{
  "head_dim": 64,
  "init_std_qkv": 0.0299,
  "beta1": 0.95,
  "max_grad_norm": 0.5,
  "max_seq_len": 1024
}
Each number is 50 + 12 x the weight over the matrix's rms, rounded and kept within 0 to 99. Layers, rows and columns count from 0.

# o: layer 3 attention output (transposed), 256x256, rms 0.1, rows 124-127, columns 0-127
# v: layer 3 attention value, 256x256, rms 0.115, rows 125-127, columns 0-127
# q: layer 3 attention query, 256x256, rms 0.104, rows 128-151, columns 0-127
# k: layer 3 attention key, 256x256, rms 0.0984, rows 128-150, columns 0-127
o124:47 39 67 49 42 55 36 52 49 51 65 59 37 50 53 49 48 54 41 35 41 44 39 31 49 42 60 46 49 62 51 50 30 45 54 71 51 46 41 43 43 43 40 40 46 55 35 53 63 31 62 73 39 48 70 70 23 52 52 55 63 45 42 69 54 48 60 49 41 57 58 43 55 56 55 59 33 36 47 46 39 43 36 57 53 53 47 60 46 55 44 50 34 52 38 42 42 56 49 85 56 60 49 74 46 57 34 35 47 44 84 54 65 28 43 49 45 52 40 64 53 50 36 56 62 55 36 71
v125:38 60 26 57 46 47 32 37 60 30 28 64 42 33 52 43 60 32 54 42 48 46 55 55 55 49 46 66 43 71 55 45 45 50 38 64 37 36 52 67 58 40 56 69 45 57 27 51 54 38 47 71 57 42 57 61 55 42 49 61 60 49 21 61 71 58 54 49 76 70 51 52 56 61 62 51 61 57 43 58 63 47 52 52 61 33 69 55 52 72 62 57 62 56 49 77 52 72 30 51 54 39 42 39 52 55 55 44 50 61 20 27 53 46 45 46 44 46 51 37 39 48 50 36 48 45 59 41
o125:59 43 66 66 75 44 52 50 55 41 60 44 30 69 62 55 32 65 53 53 52 59 45 36 49 51 55 47 62 28 54 62 49 48 48 64 24 61 63 37 33 42 30 17 32 64 79 51 39 54 52 51 30 62 47 67 27 49 45 43 53 42 55 56 57 37 49 60 36 51 41 45 51 47 30 45 35 41 44 54 51 53 43 55 41 39 45 57 53 55 60 34 44 46 50 40 68 45 82 44 50 56 54 68 38 52 41 45 47 57 60 77 49 54 34 47 32 46 42 50 46 50 61 51 63 56 49 54
v126:21 48 32 62 36 50 35 48 50 59 44 45 57 46 49 41 59 50 42 65 61 56 57 43 59 32 41 66 49 49 61 47 56 32 55 51 59 57 58 48 44 39 67 31 38 43 59 53 30 51 37 69 63 39 45 29 66 52 35 45 32 57 60 30 41 61 47 47 51 44 50 44 65 44 50 55 62 44 52 48 48 37 65 39 42 24 49 48 56 55 50 60 43 43 66 40 29 40 50 43 69 41 31 57 42 43 64 45 48 50 40 56 57 52 65 51 46 46 51 57 48 57 73 27 69 48 44 43
o126:51 49 74 54 71 42 57 38 35 47 64 55 53 42 63 50 66 53 45 31 39 46 35 62 56 56 51 44 31 47 42 57 47 59 49 45 46 28 41 39 64 50 39 78 59 53 41 35 62 56 56 44 42 53 62 77 43 52 47 44 56 37 39 51 62 41 52 54 45 48 56 51 52 55 56 72 42 46 80 46 57 61 64 44 48 71 49 29 61 52 46 66 71 61 54 47 46 52 47 61 57 71 55 47 43 53 30 29 53 52 53 55 34 58 46 53 44 41 47 60 68 55 34 50 08 62 22 64
v127:40 52 55 54 62 29 61 63 49 35 55 30 42 55 53 45 74 66 56 65 52 59 39 36 63 43 48 64 54 42 45 47 35 59 39 56 44 34 52 31 42 48 32 59 49 44 47 32 58 43 64 53 63 50 30 41 44 72 48 60 62 56 49 47 45 47 57 45 63 37 52 62 49 41 51 68 63 40 51 28 61 55 48 37 32 54 61 41 36 47 38 56 61 64 38 55 61 65 46 48 40 48 67 65 50 51 29 47 41 54 28 65 55 34 54 77 46 51 42 53 47 45 51 10 34 38 55 40
o127:64 31 38 57 38 55 56 33 41 51 56 51 53 46 61 55 38 53 29 46 56 45 60 58 48 46 58 49 23 53 62 55 51 38 52 45 66 55 41 56 62 60 44 21 66 45 29 71 72 75 41 50 32 36 57 59 46 21 45 44 59 53 53 61 57 40 16 67 30 33 67 51 44 57 22 59 28 70 42 55 61 47 54 41 48 55 43 51 44 57 46 60 43 42 77 43 59 35 76 73 42 42 40 37 43 50 69 57 49 53 75 29 25 57 47 40 42 57 62 52 58 42 38 61 51 60 47 34
q128:54 75 32 54 46 43 62 66 53 77 43 49 55 59 31 43 61 47 35 54 50 68 45 41 76 76 49 54 51 32 72 36 41 43 50 59 69 38 55 72 49 54 33 39 65 51 68 42 66 53 62 26 16 62 57 50 50 42 24 67 46 60 59 54 42 39 69 36 64 39 52 43 65 52 44 42 47 50 36 62 46 63 45 51 48 44 70 72 64 59 67 50 54 66 63 36 55 41 47 47 25 54 54 57 45 51 57 60 61 48 57 57 67 56 77 46 47 33 40 60 51 53 62 60 70 40 40 66
k128:50 43 49 48 71 87 54 53 71 59 34 56 53 56 40 50 50 33 52 51 34 54 36 42 45 70 50 64 28 50 33 54 55 37 60 39 51 78 56 24 42 44 57 57 40 44 32 57 53 49 57 75 63 41 49 51 40 62 55 68 65 25 46 44 56 68 45 39 57 41 45 49 46 47 67 38 58 34 51 51 49 45 43 48 40 47 40 48 51 51 53 58 67 51 46 42 35 61 60 54 45 68 53 44 49 76 58 51 61 44 55 50 52 35 50 46 45 51 56 74 44 36 44 69 61 39 68 43
q129:43 51 39 47 56 38 57 69 37 54 50 54 62 70 72 52 55 62 52 50 37 51 42 74 40 70 46 54 49 45 46 47 49 43 43 55 41 92 41 16 31 53 30 45 49 58 48 65 53 42 46 40 49 54 47 65 60 46 30 53 62 51 43 55 49 39 60 36 82 38 46 55 54 69 49 55 64 63 53 35 34 58 47 63 46 54 44 43 69 63 42 57 45 29 62 25 35 63 42 58 46 54 49 79 69 52 52 39 60 51 67 44 39 64 35 58 21 37 61 41 63 61 53 33 27 52 55 44
k129:44 48 49 64 50 47 52 39 46 41 23 60 34 50 31 45 58 34 55 48 47 61 45 48 49 30 34 35 47 64 46 69 48 22 39 57 72 41 75 39 69 44 52 64 61 55 48 51 36 43 44 41 41 40 57 83 53 32 49 44 61 25 43 40 48 53 69 43 50 60 72 62 54 70 56 41 55 39 27 66 53 52 62 64 57 55 23 53 32 49 61 58 61 41 57 67 35 55 54 51 74 66 53 46 30 44 42 52 65 55 47 62 74 54 29 63 48 41 51 35 53 50 41 25 58 46 47 46
q130:24 65 59 39 56 55 74 50 58 34 68 63 40 38 41 56 45 35 57 36 58 48 25 47 66 43 39 59 64 35 49 61 75 31 17 56 51 41 53 50 49 55 42 51 55 75 51 67 54 58 51 71 38 69 64 68 36 54 52 71 42 61 66 66 25 66 64 43 62 46 59 39 67 44 49 59 53 25 35 50 55 48 59 23 56 75 62 46 62 50 63 42 33 21 48 26 51 38 35 63 39 50 65 40 43 43 46 42 49 69 67 39 73 39 41 40 49 24 25 45 43 35 50 45 48 46 63 37
k130:43 19 54 58 60 64 39 48 50 57 20 52 37 46 48 75 22 52 50 41 47 59 27 65 43 53 40 29 38 56 58 80 49 38 75 33 42 47 61 36 57 34 54 53 84 72 47 28 57 70 39 66 47 69 34 57 59 35 60 45 51 41 62 45 34 36 57 56 58 47 36 25 62 72 54 73 43 66 54 54 59 49 59 59 60 41 62 68 60 59 43 71 49 50 63 44 39 51 37 32 39 73 56 63 37 58 49 24 40 47 40 69 44 56 49 49 52 52 30 60 33 70 49 39 51 64 46 55
q131:57 54 63 37 48 37 48 41 44 34 73 53 45 60 87 82 49 67 48 53 55 49 39 64 67 67 56 41 47 69 44 51 56 67 29 46 60 40 67 23 44 51 59 67 52 38 36 45 44 59 38 53 48 72 48 26 55 73 39 76 53 31 61 46 57 80 67 62 34 73 54 48 43 36 54 62 55 59 57 37 72 50 49 43 41 63 57 29 43 39 51 59 44 47 56 44 61 36 35 24 58 34 47 46 58 57 30 20 45 47 61 56 76 34 41 63 54 58 48 59 43 55 66 34 34 67 45 29
k131:54 67 56 38 56 55 55 45 49 27 77 32 50 48 58 51 54 39 51 57 38 79 64 51 47 39 43 48 51 46 34 31 45 57 57 47 33 41 34 17 48 68 34 43 58 51 56 41 46 63 44 48 58 56 39 62 51 52 46 41 59 47 43 48 49 37 54 63 54 56 67 55 57 76 39 47 59 35 62 47 29 27 27 39 31 33 55 59 46 56 66 46 61 62 58 46 37 66 41 36 54 49 42 43 41 41 44 43 42 59 48 63 80 34 55 44 65 62 56 58 42 32 43 46 22 62 24 54
q132:56 44 44 33 47 46 60 72 45 36 42 19 73 69 53 56 60 65 81 61 38 47 39 35 66 52 56 66 61 33 43 42 40 56 45 30 45 35 45 34 43 59 49 51 36 23 28 55 39 44 28 37 43 47 86 63 64 63 43 45 66 41 47 58 60 32 61 44 51 38 48 41 29 46 58 57 56 33 57 73 54 34 45 55 25 50 58 79 41 58 56 60 37 55 57 56 43 37 47 56 71 50 58 47 53 56 30 31 50 64 43 26 61 64 38 61 32 57 49 43 41 60 58 62 36 36 44 40
k132:49 58 45 45 41 74 31 52 51 61 46 56 53 24 56 61 45 52 56 63 46 55 36 68 39 35 38 55 51 42 54 44 62 44 51 25 61 58 60 55 48 51 45 74 32 41 44 43 49 56 79 46 66 47 41 33 48 46 41 49 41 40 30 45 42 49 41 51 38 67 55 63 60 44 38 52 69 43 62 43 54 42 64 46 55 36 27 53 69 38 35 54 35 46 37 33 41 70 37 40 51 39 42 49 44 64 37 58 70 63 33 77 43 44 52 39 47 48 60 55 41 48 47 33 50 40 51 44
q133:50 45 50 38 41 71 56 64 30 47 14 42 42 50 78 44 38 56 65 53 46 36 38 44 26 81 31 79 68 49 57 45 46 46 49 62 44 58 44 56 39 50 45 63 43 50 54 41 73 45 26 31 49 68 82 58 67 43 66 38 35 35 68 61 67 42 52 57 60 60 56 44 75 49 72 32 86 47 63 56 48 55 46 33 34 46 31 67 47 66 45 22 70 53 61 49 36 42 49 55 33 81 98 66 44 58 44 42 59 44 57 43 26 55 70 53 45 49 56 67 43 44 42 31 18 65 45 52
k133:38 57 34 65 38 65 41 59 64 36 70 52 34 62 49 48 44 32 52 19 30 68 44 72 42 51 65 51 59 50 46 69 53 48 56 49 65 52 53 37 65 61 40 42 39 37 24 51 39 49 52 42 64 33 54 62 57 46 54 55 43 36 23 49 51 80 42 50 60 42 49 73 59 56 58 50 47 58 44 72 56 48 50 50 53 52 35 41 66 61 58 59 57 65 60 49 41 49 55 72 51 46 55 37 42 67 27 44 61 27 60 47 51 54 45 51 37 59 57 58 35 44 56 33 55 38 45 68
q134:56 51 53 52 60 58 55 26 38 55 77 50 51 42 54 63 37 39 48 57 64 72 53 41 38 65 67 71 53 57 56 17 55 67 29 37 72 48 36 43 45 65 70 49 44 27 50 55 45 57 47 76 45 64 46 64 36 46 66 60 58 44 30 47 51 52 22 69 55 50 50 48 32 31 48 50 50 29 44 61 57 52 55 44 55 39 35 61 63 46 54 48 65 75 48 25 63 53 40 38 26 43 41 41 71 40 56 72 42 62 44 32 63 49 61 73 79 56 35 56 21 53 45 67 42 51 44 59
k134:46 47 37 55 52 67 60 59 66 40 52 32 51 42 31 42 37 72 71 53 40 36 66 67 50 40 56 24 42 38 55 58 34 41 48 29 60 72 49 61 50 52 62 65 57 37 33 34 70 46 65 67 41 67 51 48 76 47 50 41 69 56 48 46 45 46 55 44 48 30 47 26 58 42 54 51 55 57 43 49 50 30 45 57 33 50 54 40 87 59 56 40 65 46 37 42 48 62 55 36 32 59 44 45 45 40 75 38 50 60 44 58 45 38 55 33 39 54 35 41 50 60 42 36 40 57 49 36
q135:73 54 38 42 54 55 41 49 16 37 60 30 31 46 60 47 35 49 33 71 54 41 46 55 48 62 51 40 57 52 58 56 55 64 33 29 56 45 51 45 67 55 48 43 71 61 51 47 49 60 48 61 57 51 55 50 40 59 64 51 13 55 57 58 68 58 46 43 47 53 55 47 45 29 25 40 60 60 50 70 43 71 39 62 53 60 46 61 47 47 60 47 45 40 63 64 80 65 56 45 47 49 44 41 48 49 54 46 57 47 42 57 51 54 62 55 64 54 32 45 60 42 40 35 55 49 21 61
k135:47 50 69 60 37 51 72 44 46 54 60 48 43 56 54 48 29 59 52 60 50 45 52 63 32 39 64 57 23 46 48 47 61 54 78 49 45 64 22 39 54 47 73 49 65 47 48 44 33 64 60 25 42 50 41 55 53 44 76 63 54 65 46 44 47 35 63 54 62 50 58 55 38 50 52 77 43 60 64 46 54 56 43 61 50 60 39 47 51 37 58 39 41 50 47 46 53 63 53 36 51 22 31 40 49 52 57 60 48 58 41 56 51 57 59 54 80 44 53 36 52 44 63 37 37 49 36 63
q136:37 58 78 56 49 54 46 39 57 81 62 56 51 50 48 74 61 39 35 38 50 57 69 55 45 39 54 59 47 35 53 49 50 55 63 63 55 49 48 26 53 43 61 62 45 32 46 40 38 55 59 44 39 78 26 44 49 61 66 48 65 68 43 38 82 31 54 62 64 50 46 69 43 39 40 78 45 49 53 53 55 61 44 27 55 56 42 29 34 39 54 44 57 51 38 50 30 66 56 48 40 44 41 60 44 44 64 60 63 54 18 73 55 44 40 60 57 51 39 49 66 61 46 63 52 56 41 48
k136:49 50 32 39 28 44 61 45 51 47 44 50 76 70 55 31 60 35 46 48 43 50 50 57 32 43 57 42 52 54 49 58 60 53 61 41 66 59 48 57 55 35 46 42 47 50 44 62 64 36 54 32 65 58 65 68 47 40 22 44 44 60 67 48 64 56 32 35 45 73 72 66 45 36 42 59 33 40 59 57 46 40 58 52 67 56 55 68 44 37 47 55 41 48 35 40 53 36 44 67 44 48 40 66 31 50 71 55 29 56 57 50 33 54 47 45 41 57 45 47 64 54 46 66 31 34 43 49
q137:50 45 41 52 39 58 47 69 44 61 64 37 69 50 57 50 40 69 47 20 55 21 26 39 50 55 43 75 62 41 48 60 54 58 25 71 41 50 56 43 66 24 58 51 64 52 61 61 47 63 43 30 43 37 52 44 54 48 53 43 41 46 55 59 49 30 56 54 49 59 38 67 52 39 60 38 74 45 51 55 41 68 38 68 40 62 42 65 31 37 42 35 42 75 51 49 47 57 56 56 45 81 52 67 34 33 45 36 69 38 51 58 27 69 28 85 35 47 71 46 36 56 50 39 18 39 49 83
k137:58 56 47 53 40 57 48 52 51 48 52 50 27 56 67 66 37 48 44 53 41 41 56 71 12 63 72 52 59 61 50 52 53 37 42 50 62 60 23 69 34 59 53 63 41 54 60 69 69 42 61 52 68 69 66 70 47 43 41 55 48 38 52 42 69 66 59 52 65 61 63 55 53 34 52 58 70 63 59 80 48 69 64 43 56 12 41 16 65 45 55 48 59 56 52 83 50 46 33 67 55 44 64 46 29 51 49 64 65 43 39 48 20 53 37 43 32 27 70 52 76 66 50 54 51 34 59 33
q138:60 55 22 54 61 53 43 63 40 60 55 37 41 49 52 52 60 50 40 43 62 57 51 47 50 41 20 50 65 38 48 47 30 58 45 50 69 49 48 49 61 41 61 62 45 61 33 43 59 71 38 58 50 76 56 54 37 53 52 35 46 51 45 56 38 29 64 50 58 60 80 54 49 52 58 31 60 48 29 68 65 64 53 26 59 53 50 46 61 37 66 64 39 49 67 35 67 56 44 37 44 53 51 48 64 52 46 39 38 48 52 35 64 47 30 44 65 20 52 37 72 54 35 58 51 41 42 68
k138:35 24 58 49 53 47 43 59 44 50 63 69 39 44 37 71 46 40 49 62 38 55 52 51 58 49 64 49 49 71 66 51 51 41 49 47 57 55 56 48 49 40 53 49 28 54 44 42 50 63 45 48 51 58 48 56 46 67 43 54 54 50 43 33 44 72 59 54 50 48 62 32 55 42 51 49 45 53 52 56 72 48 48 55 35 59 38 49 39 53 58 54 55 56 60 53 36 71 53 52 44 36 48 42 44 41 60 63 50 35 46 64 33 53 60 56 59 31 38 76 38 52 82 56 73 83 38 54
q139:76 36 60 32 49 53 39 58 64 66 52 46 72 50 27 51 47 58 54 49 53 47 79 70 26 49 64 32 65 58 28 45 51 56 36 43 59 46 52 77 43 51 52 54 59 40 65 64 67 34 66 74 62 49 35 50 56 51 56 24 53 59 60 45 64 46 60 34 44 62 43 50 51 34 64 36 49 50 62 42 55 62 50 33 49 59 46 17 31 40 35 59 49 42 40 45 67 64 50 44 47 55 64 62 19 45 41 49 43 34 51 58 38 61 48 49 30 62 30 37 59 59 73 53 56 35 39 72
k139:54 62 47 54 43 48 42 47 44 62 43 49 61 51 60 28 46 56 49 74 47 44 53 55 57 62 33 42 26 52 46 18 47 54 45 43 41 44 57 40 61 60 48 25 39 56 48 46 37 51 41 22 44 56 43 30 40 61 46 46 38 38 62 57 50 52 51 42 59 48 46 70 57 08 31 44 56 60 63 37 36 60 49 59 49 63 46 49 33 40 58 58 35 49 44 74 58 26 56 62 45 44 79 30 29 58 31 68 49 31 65 46 56 64 52 55 47 54 73 75 57 41 42 63 71 58 43 50
q140:24 47 57 45 53 66 36 67 60 54 51 44 49 44 70 53 44 60 63 35 59 66 76 35 54 41 64 38 32 42 43 26 40 49 44 46 43 31 48 37 47 68 31 65 28 51 37 33 54 63 19 42 59 52 52 37 62 47 39 45 44 43 34 60 48 60 53 47 45 48 60 50 58 45 66 13 52 55 45 58 51 68 44 43 48 68 55 69 63 42 48 67 32 52 55 55 16 43 36 53 42 84 46 45 12 61 36 60 35 24 52 37 62 38 34 38 43 47 52 46 35 49 23 74 54 72 31 47
k140:53 58 29 49 55 38 43 48 51 61 44 49 37 55 62 43 72 68 77 63 35 42 43 49 53 52 26 49 79 76 38 31 44 64 32 43 56 48 46 53 50 35 56 45 58 31 60 50 82 62 41 51 76 48 26 36 57 64 52 50 55 54 64 45 38 55 50 41 61 57 59 50 51 52 66 51 49 41 61 59 50 48 59 32 47 42 53 50 55 47 47 79 42 69 67 34 61 81 39 34 58 62 66 40 46 74 37 36 58 52 59 57 37 62 70 30 50 67 66 71 51 53 56 50 64 46 28 51
q141:41 52 55 71 40 59 77 81 45 32 58 53 52 41 35 27 63 60 65 56 63 49 59 37 42 38 49 45 57 46 42 54 46 40 42 47 56 64 44 49 59 46 46 59 42 58 41 36 46 54 44 49 38 44 45 37 39 65 56 82 66 00 38 56 48 46 64 42 58 26 59 44 49 59 51 17 68 66 47 23 40 42 36 57 28 43 60 81 72 52 54 56 51 61 56 47 12 63 65 30 53 77 48 46 43 55 56 49 55 59 34 79 38 62 67 50 41 45 40 24 58 63 55 59 40 36 45 65
k141:60 44 54 33 24 36 59 39 51 54 51 65 56 25 63 27 49 34 74 55 32 45 46 45 61 48 45 59 55 44 66 58 39 47 53 38 33 50 61 45 45 23 48 35 42 38 72 77 47 48 62 68 31 31 61 70 40 51 57 57 50 38 57 38 52 27 49 28 47 29 49 39 45 55 41 45 51 41 51 45 43 44 79 44 67 41 45 51 53 52 45 51 43 41 58 59 39 78 73 65 57 45 25 62 52 40 39 43 87 57 47 45 36 44 41 51 45 51 60 41 55 55 66 45 85 52 82 44
q142:72 60 70 55 58 46 57 54 51 44 47 27 38 56 42 62 32 83 44 46 46 64 47 46 43 53 45 65 47 82 60 70 47 58 45 58 28 47 40 25 56 44 53 55 51 49 42 56 46 54 53 55 38 56 30 42 50 40 46 53 40 25 59 36 66 62 60 43 40 58 41 34 29 44 38 45 61 41 33 74 44 29 55 58 47 54 57 51 42 51 43 53 53 60 66 54 70 61 44 51 45 58 32 52 45 51 38 59 35 62 46 57 49 27 57 48 25 51 49 64 30 43 40 72 55 49 31 46
k142:60 70 52 39 51 42 48 65 31 41 66 55 60 60 54 61 58 49 33 43 53 41 47 56 52 45 44 49 45 19 48 47 70 60 62 57 44 47 29 43 48 49 40 45 54 15 55 58 43 61 61 57 62 36 48 53 49 51 50 54 33 55 48 44 41 48 30 43 30 67 37 72 35 32 72 57 50 36 62 56 55 71 29 46 39 51 44 55 59 48 65 37 59 45 59 51 36 61 43 29 63 58 43 44 36 47 42 53 51 33 66 66 49 51 67 66 57 50 46 60 49 27 60 42 29 59 52 70
q143:66 38 70 44 38 52 38 70 56 51 43 50 54 67 33 49 44 50 63 48 41 47 50 58 64 44 35 56 73 34 72 64 42 42 85 64 34 36 52 49 44 57 33 45 50 49 53 62 28 59 49 53 45 39 39 51 49 64 27 47 52 54 75 55 64 29 62 59 38 37 52 60 36 55 55 50 42 43 32 44 42 70 58 38 41 60 69 25 57 64 57 57 51 70 51 38 57 57 41 38 50 58 32 58 24 39 38 93 50 40 29 52 44 62 52 56 26 50 60 40 63 62 29 34 37 42 57 46
k143:52 39 38 59 59 72 56 42 75 57 41 40 45 51 55 61 66 46 66 58 57 33 35 48 46 66 42 55 45 62 49 56 39 39 50 55 57 39 46 67 42 71 59 53 37 68 52 63 63 55 65 49 50 39 52 62 59 43 60 45 55 32 60 34 48 67 36 51 33 41 59 46 53 46 60 51 62 59 41 66 44 55 28 46 45 59 36 70 44 45 50 48 64 50 41 78 24 50 36 60 43 47 65 55 61 49 45 52 38 37 45 50 29 48 50 35 60 54 38 51 45 42 54 55 56 35 67 33
q144:55 38 37 63 37 44 37 54 68 30 68 40 49 47 48 30 69 51 56 40 62 55 40 60 56 43 38 35 53 37 57 65 40 38 68 50 63 44 52 59 59 50 37 39 20 61 75 53 52 41 70 69 55 48 56 43 57 55 49 23 27 41 33 22 68 56 53 38 29 60 52 52 67 53 63 60 54 41 07 54 38 50 58 53 49 34 51 63 38 51 43 42 35 44 34 36 51 68 60 46 63 55 55 46 54 72 22 61 35 39 44 59 56 53 53 26 54 44 47 42 80 34 52 47 58 10 57 48
k144:40 46 75 49 50 43 41 47 31 58 63 74 41 28 43 43 64 40 40 65 46 38 45 30 49 63 78 65 28 48 45 29 50 60 68 49 59 39 55 49 39 49 51 67 57 61 44 50 54 38 64 57 40 30 57 50 57 50 52 66 61 79 67 60 53 45 33 68 67 55 36 48 37 57 50 56 58 43 60 29 40 17 57 39 50 57 39 56 68 48 44 47 40 51 46 52 56 48 58 67 45 49 49 67 64 52 56 36 51 50 50 36 77 64 68 56 39 49 49 47 49 34 37 53 46 43 52 58
q145:71 40 78 45 48 67 39 60 59 51 61 35 61 46 47 41 45 63 74 47 59 44 56 38 56 34 64 55 26 62 47 61 43 45 54 51 74 56 51 57 63 46 62 48 48 43 54 47 55 57 44 48 55 30 54 47 54 44 27 43 71 38 42 59 36 26 63 55 32 43 70 33 83 47 79 31 71 56 41 53 35 36 66 37 62 36 52 57 62 57 36 50 46 59 37 21 70 52 75 42 50 71 00 59 58 60 29 49 46 47 41 04 40 43 40 45 59 45 45 54 39 37 23 79 73 35 66 49
k145:51 58 38 30 36 46 68 48 34 38 36 61 47 38 73 59 56 52 61 41 67 46 52 30 41 45 56 63 69 44 56 56 42 58 46 58 53 30 54 38 36 66 25 69 36 59 46 77 47 38 47 44 51 60 47 39 30 69 69 48 83 54 43 48 54 71 61 62 59 74 24 55 53 55 46 37 55 42 53 45 56 29 52 25 51 39 45 60 58 50 37 61 37 36 29 50 53 49 50 41 54 42 55 49 35 47 47 51 53 70 68 60 27 49 73 28 72 43 64 61 37 28 77 43 51 60 46 27
q146:50 30 48 31 49 87 75 60 68 28 63 50 46 47 56 56 32 23 66 43 56 40 43 17 48 52 60 54 47 71 42 70 43 31 57 47 51 58 49 59 57 62 43 47 60 32 36 43 46 55 47 46 28 31 59 53 62 64 33 32 57 39 44 44 71 17 53 46 58 41 54 51 48 38 64 64 50 65 32 62 58 41 39 57 40 26 42 49 62 66 43 31 46 47 67 51 56 49 81 34 46 46 48 57 70 79 56 27 57 26 43 57 47 34 37 52 29 59 31 62 45 41 53 62 54 37 52 46
k146:47 25 65 51 56 52 31 56 29 32 71 59 43 57 58 51 40 58 74 49 61 56 38 31 42 61 45 46 47 77 64 77 48 47 59 29 55 57 48 32 50 22 39 71 47 49 62 46 54 50 46 50 56 46 64 39 36 50 60 29 51 42 54 42 72 42 37 33 62 37 42 64 43 39 52 58 62 56 70 45 45 18 49 23 36 70 36 49 20 67 41 46 55 64 48 51 67 47 47 79 71 47 40 47 54 57 37 47 76 45 18 30 40 59 47 39 41 43 43 45 45 37 56 19 52 49 63 33
q147:38 60 40 44 35 17 51 54 31 22 66 63 31 39 44 31 29 58 53 49 45 61 60 49 63 57 21 53 65 30 49 54 56 67 66 20 52 42 61 46 61 39 56 63 28 65 31 49 44 83 52 62 44 39 54 43 68 57 59 50 36 51 78 40 41 66 47 43 72 36 52 36 32 49 41 37 61 50 62 44 51 40 51 51 43 51 37 70 41 49 69 55 53 40 70 44 53 64 53 66 40 55 49 65 33 19 39 24 41 60 70 50 60 45 77 59 64 46 43 53 36 49 63 49 42 41 49 71
k147:60 43 51 62 49 36 31 33 68 35 53 72 60 67 46 43 56 44 47 59 31 49 42 54 52 38 46 18 46 58 52 38 31 55 67 46 61 89 41 55 55 47 50 50 53 63 63 54 46 52 63 46 46 57 42 41 56 49 71 67 59 47 63 72 52 64 45 35 25 44 42 63 32 61 27 68 58 56 49 15 51 82 53 73 34 49 84 51 38 38 69 53 62 66 63 67 53 81 62 39 64 52 65 61 39 35 66 63 48 53 53 68 75 73 57 57 51 44 51 44 52 56 73 36 54 54 54 76
q148:52 47 46 52 53 42 48 53 67 29 24 46 32 56 28 37 47 42 47 57 43 61 48 67 44 53 50 42 61 49 51 56 52 46 54 38 35 34 49 80 52 47 52 48 35 86 60 40 40 53 41 40 42 47 42 54 32 47 51 41 38 41 55 41 41 57 70 39 42 46 73 68 69 19 40 48 00 23 36 46 59 38 52 41 55 57 52 58 54 74 58 63 35 49 64 60 60 51 61 60 57 60 68 39 52 66 39 51 44 54 53 51 30 64 70 57 53 38 69 46 54 73 61 49 79 75 49 32
k148:73 57 43 48 64 33 52 41 70 73 44 61 43 35 48 43 51 60 59 49 62 53 41 44 59 50 35 35 50 40 48 48 50 42 47 78 48 67 54 50 50 53 36 40 34 67 55 39 48 44 47 44 41 55 41 48 37 59 52 55 38 46 55 57 40 39 54 42 53 15 37 41 35 49 61 55 42 53 41 46 63 49 65 59 47 28 54 66 44 36 59 46 38 33 29 58 60 79 47 51 40 82 49 42 46 58 46 43 71 36 43 45 34 43 32 41 39 46 55 60 47 82 49 37 63 28 36 60
q149:32 46 46 38 42 37 56 56 46 82 32 19 31 67 27 32 75 42 43 43 41 60 57 37 39 72 59 43 69 51 65 42 60 34 65 54 59 60 59 23 54 54 39 74 46 57 41 33 51 37 38 42 55 30 32 41 39 53 72 41 74 34 38 44 66 50 49 72 60 66 33 61 47 81 57 22 44 55 38 45 33 60 40 37 48 31 25 45 69 68 48 66 51 71 37 17 32 33 51 59 39 65 40 60 41 92 24 42 55 31 54 45 66 50 53 62 31 48 86 47 50 71 35 67 36 39 62 30
k149:53 43 39 52 49 40 39 31 37 62 47 37 37 37 59 29 72 29 43 52 48 42 32 99 69 38 40 63 85 57 51 47 23 73 23 33 54 39 51 64 46 63 73 61 78 43 36 62 48 62 50 57 76 39 65 60 46 51 51 37 63 45 64 48 48 38 45 51 57 44 45 66 76 78 47 36 65 43 46 66 40 55 80 46 52 41 26 47 48 37 41 29 60 60 42 52 62 45 35 80 49 38 46 35 60 37 21 41 80 67 57 55 50 32 31 35 61 50 62 33 39 24 41 39 64 86 46 33
q150:45 52 56 58 58 52 62 32 36 44 68 61 72 54 46 65 25 56 49 58 44 41 37 37 61 34 40 62 52 38 48 54 52 56 84 52 09 56 60 42 55 47 39 48 40 61 49 42 46 35 56 46 44 44 52 43 50 64 52 74 40 48 37 57 32 80 57 28 54 38 57 40 43 50 59 58 64 46 48 47 52 56 31 74 50 61 51 72 34 33 80 45 38 51 72 61 29 63 51 43 55 24 48 35 49 38 66 60 37 58 19 50 47 26 48 35 59 47 40 63 60 65 62 30 30 73 68 76
k150:52 30 46 60 48 60 54 44 48 42 67 50 50 57 67 60 28 38 65 32 62 54 42 33 46 55 56 56 45 45 54 37 56 45 58 46 65 67 66 62 36 63 32 34 63 62 43 42 58 54 62 59 38 35 35 49 47 43 74 52 55 53 52 54 69 43 76 35 61 35 49 34 40 57 47 82 54 65 48 41 41 58 43 52 57 33 88 46 38 66 75 45 42 56 53 48 68 61 55 53 49 62 31 83 57 56 66 55 50 49 38 66 41 49 55 69 46 43 50 47 58 56 63 31 46 52 53 28
q151:31 43 39 41 38 49 41 42 54 65 50 51 52 33 69 57 30 44 48 37 69 53 65 53 59 59 16 60 22 45 29 48 74 58 60 53 35 66 58 33 44 42 33 55 56 71 54 31 52 59 53 49 56 48 40 42 47 60 70 70 49 70 43 58 40 45 44 46 57 54 50 55 58 61 44 74 26 56 25 48 45 56 27 59 27 62 15 55 46 72 39 52 54 48 52 55 47 58 56 27 44 50 60 41 27 34 33 36 56 24 36 40 54 71 30 43 59 37 72 67 69 50 55 39 38 73 58 57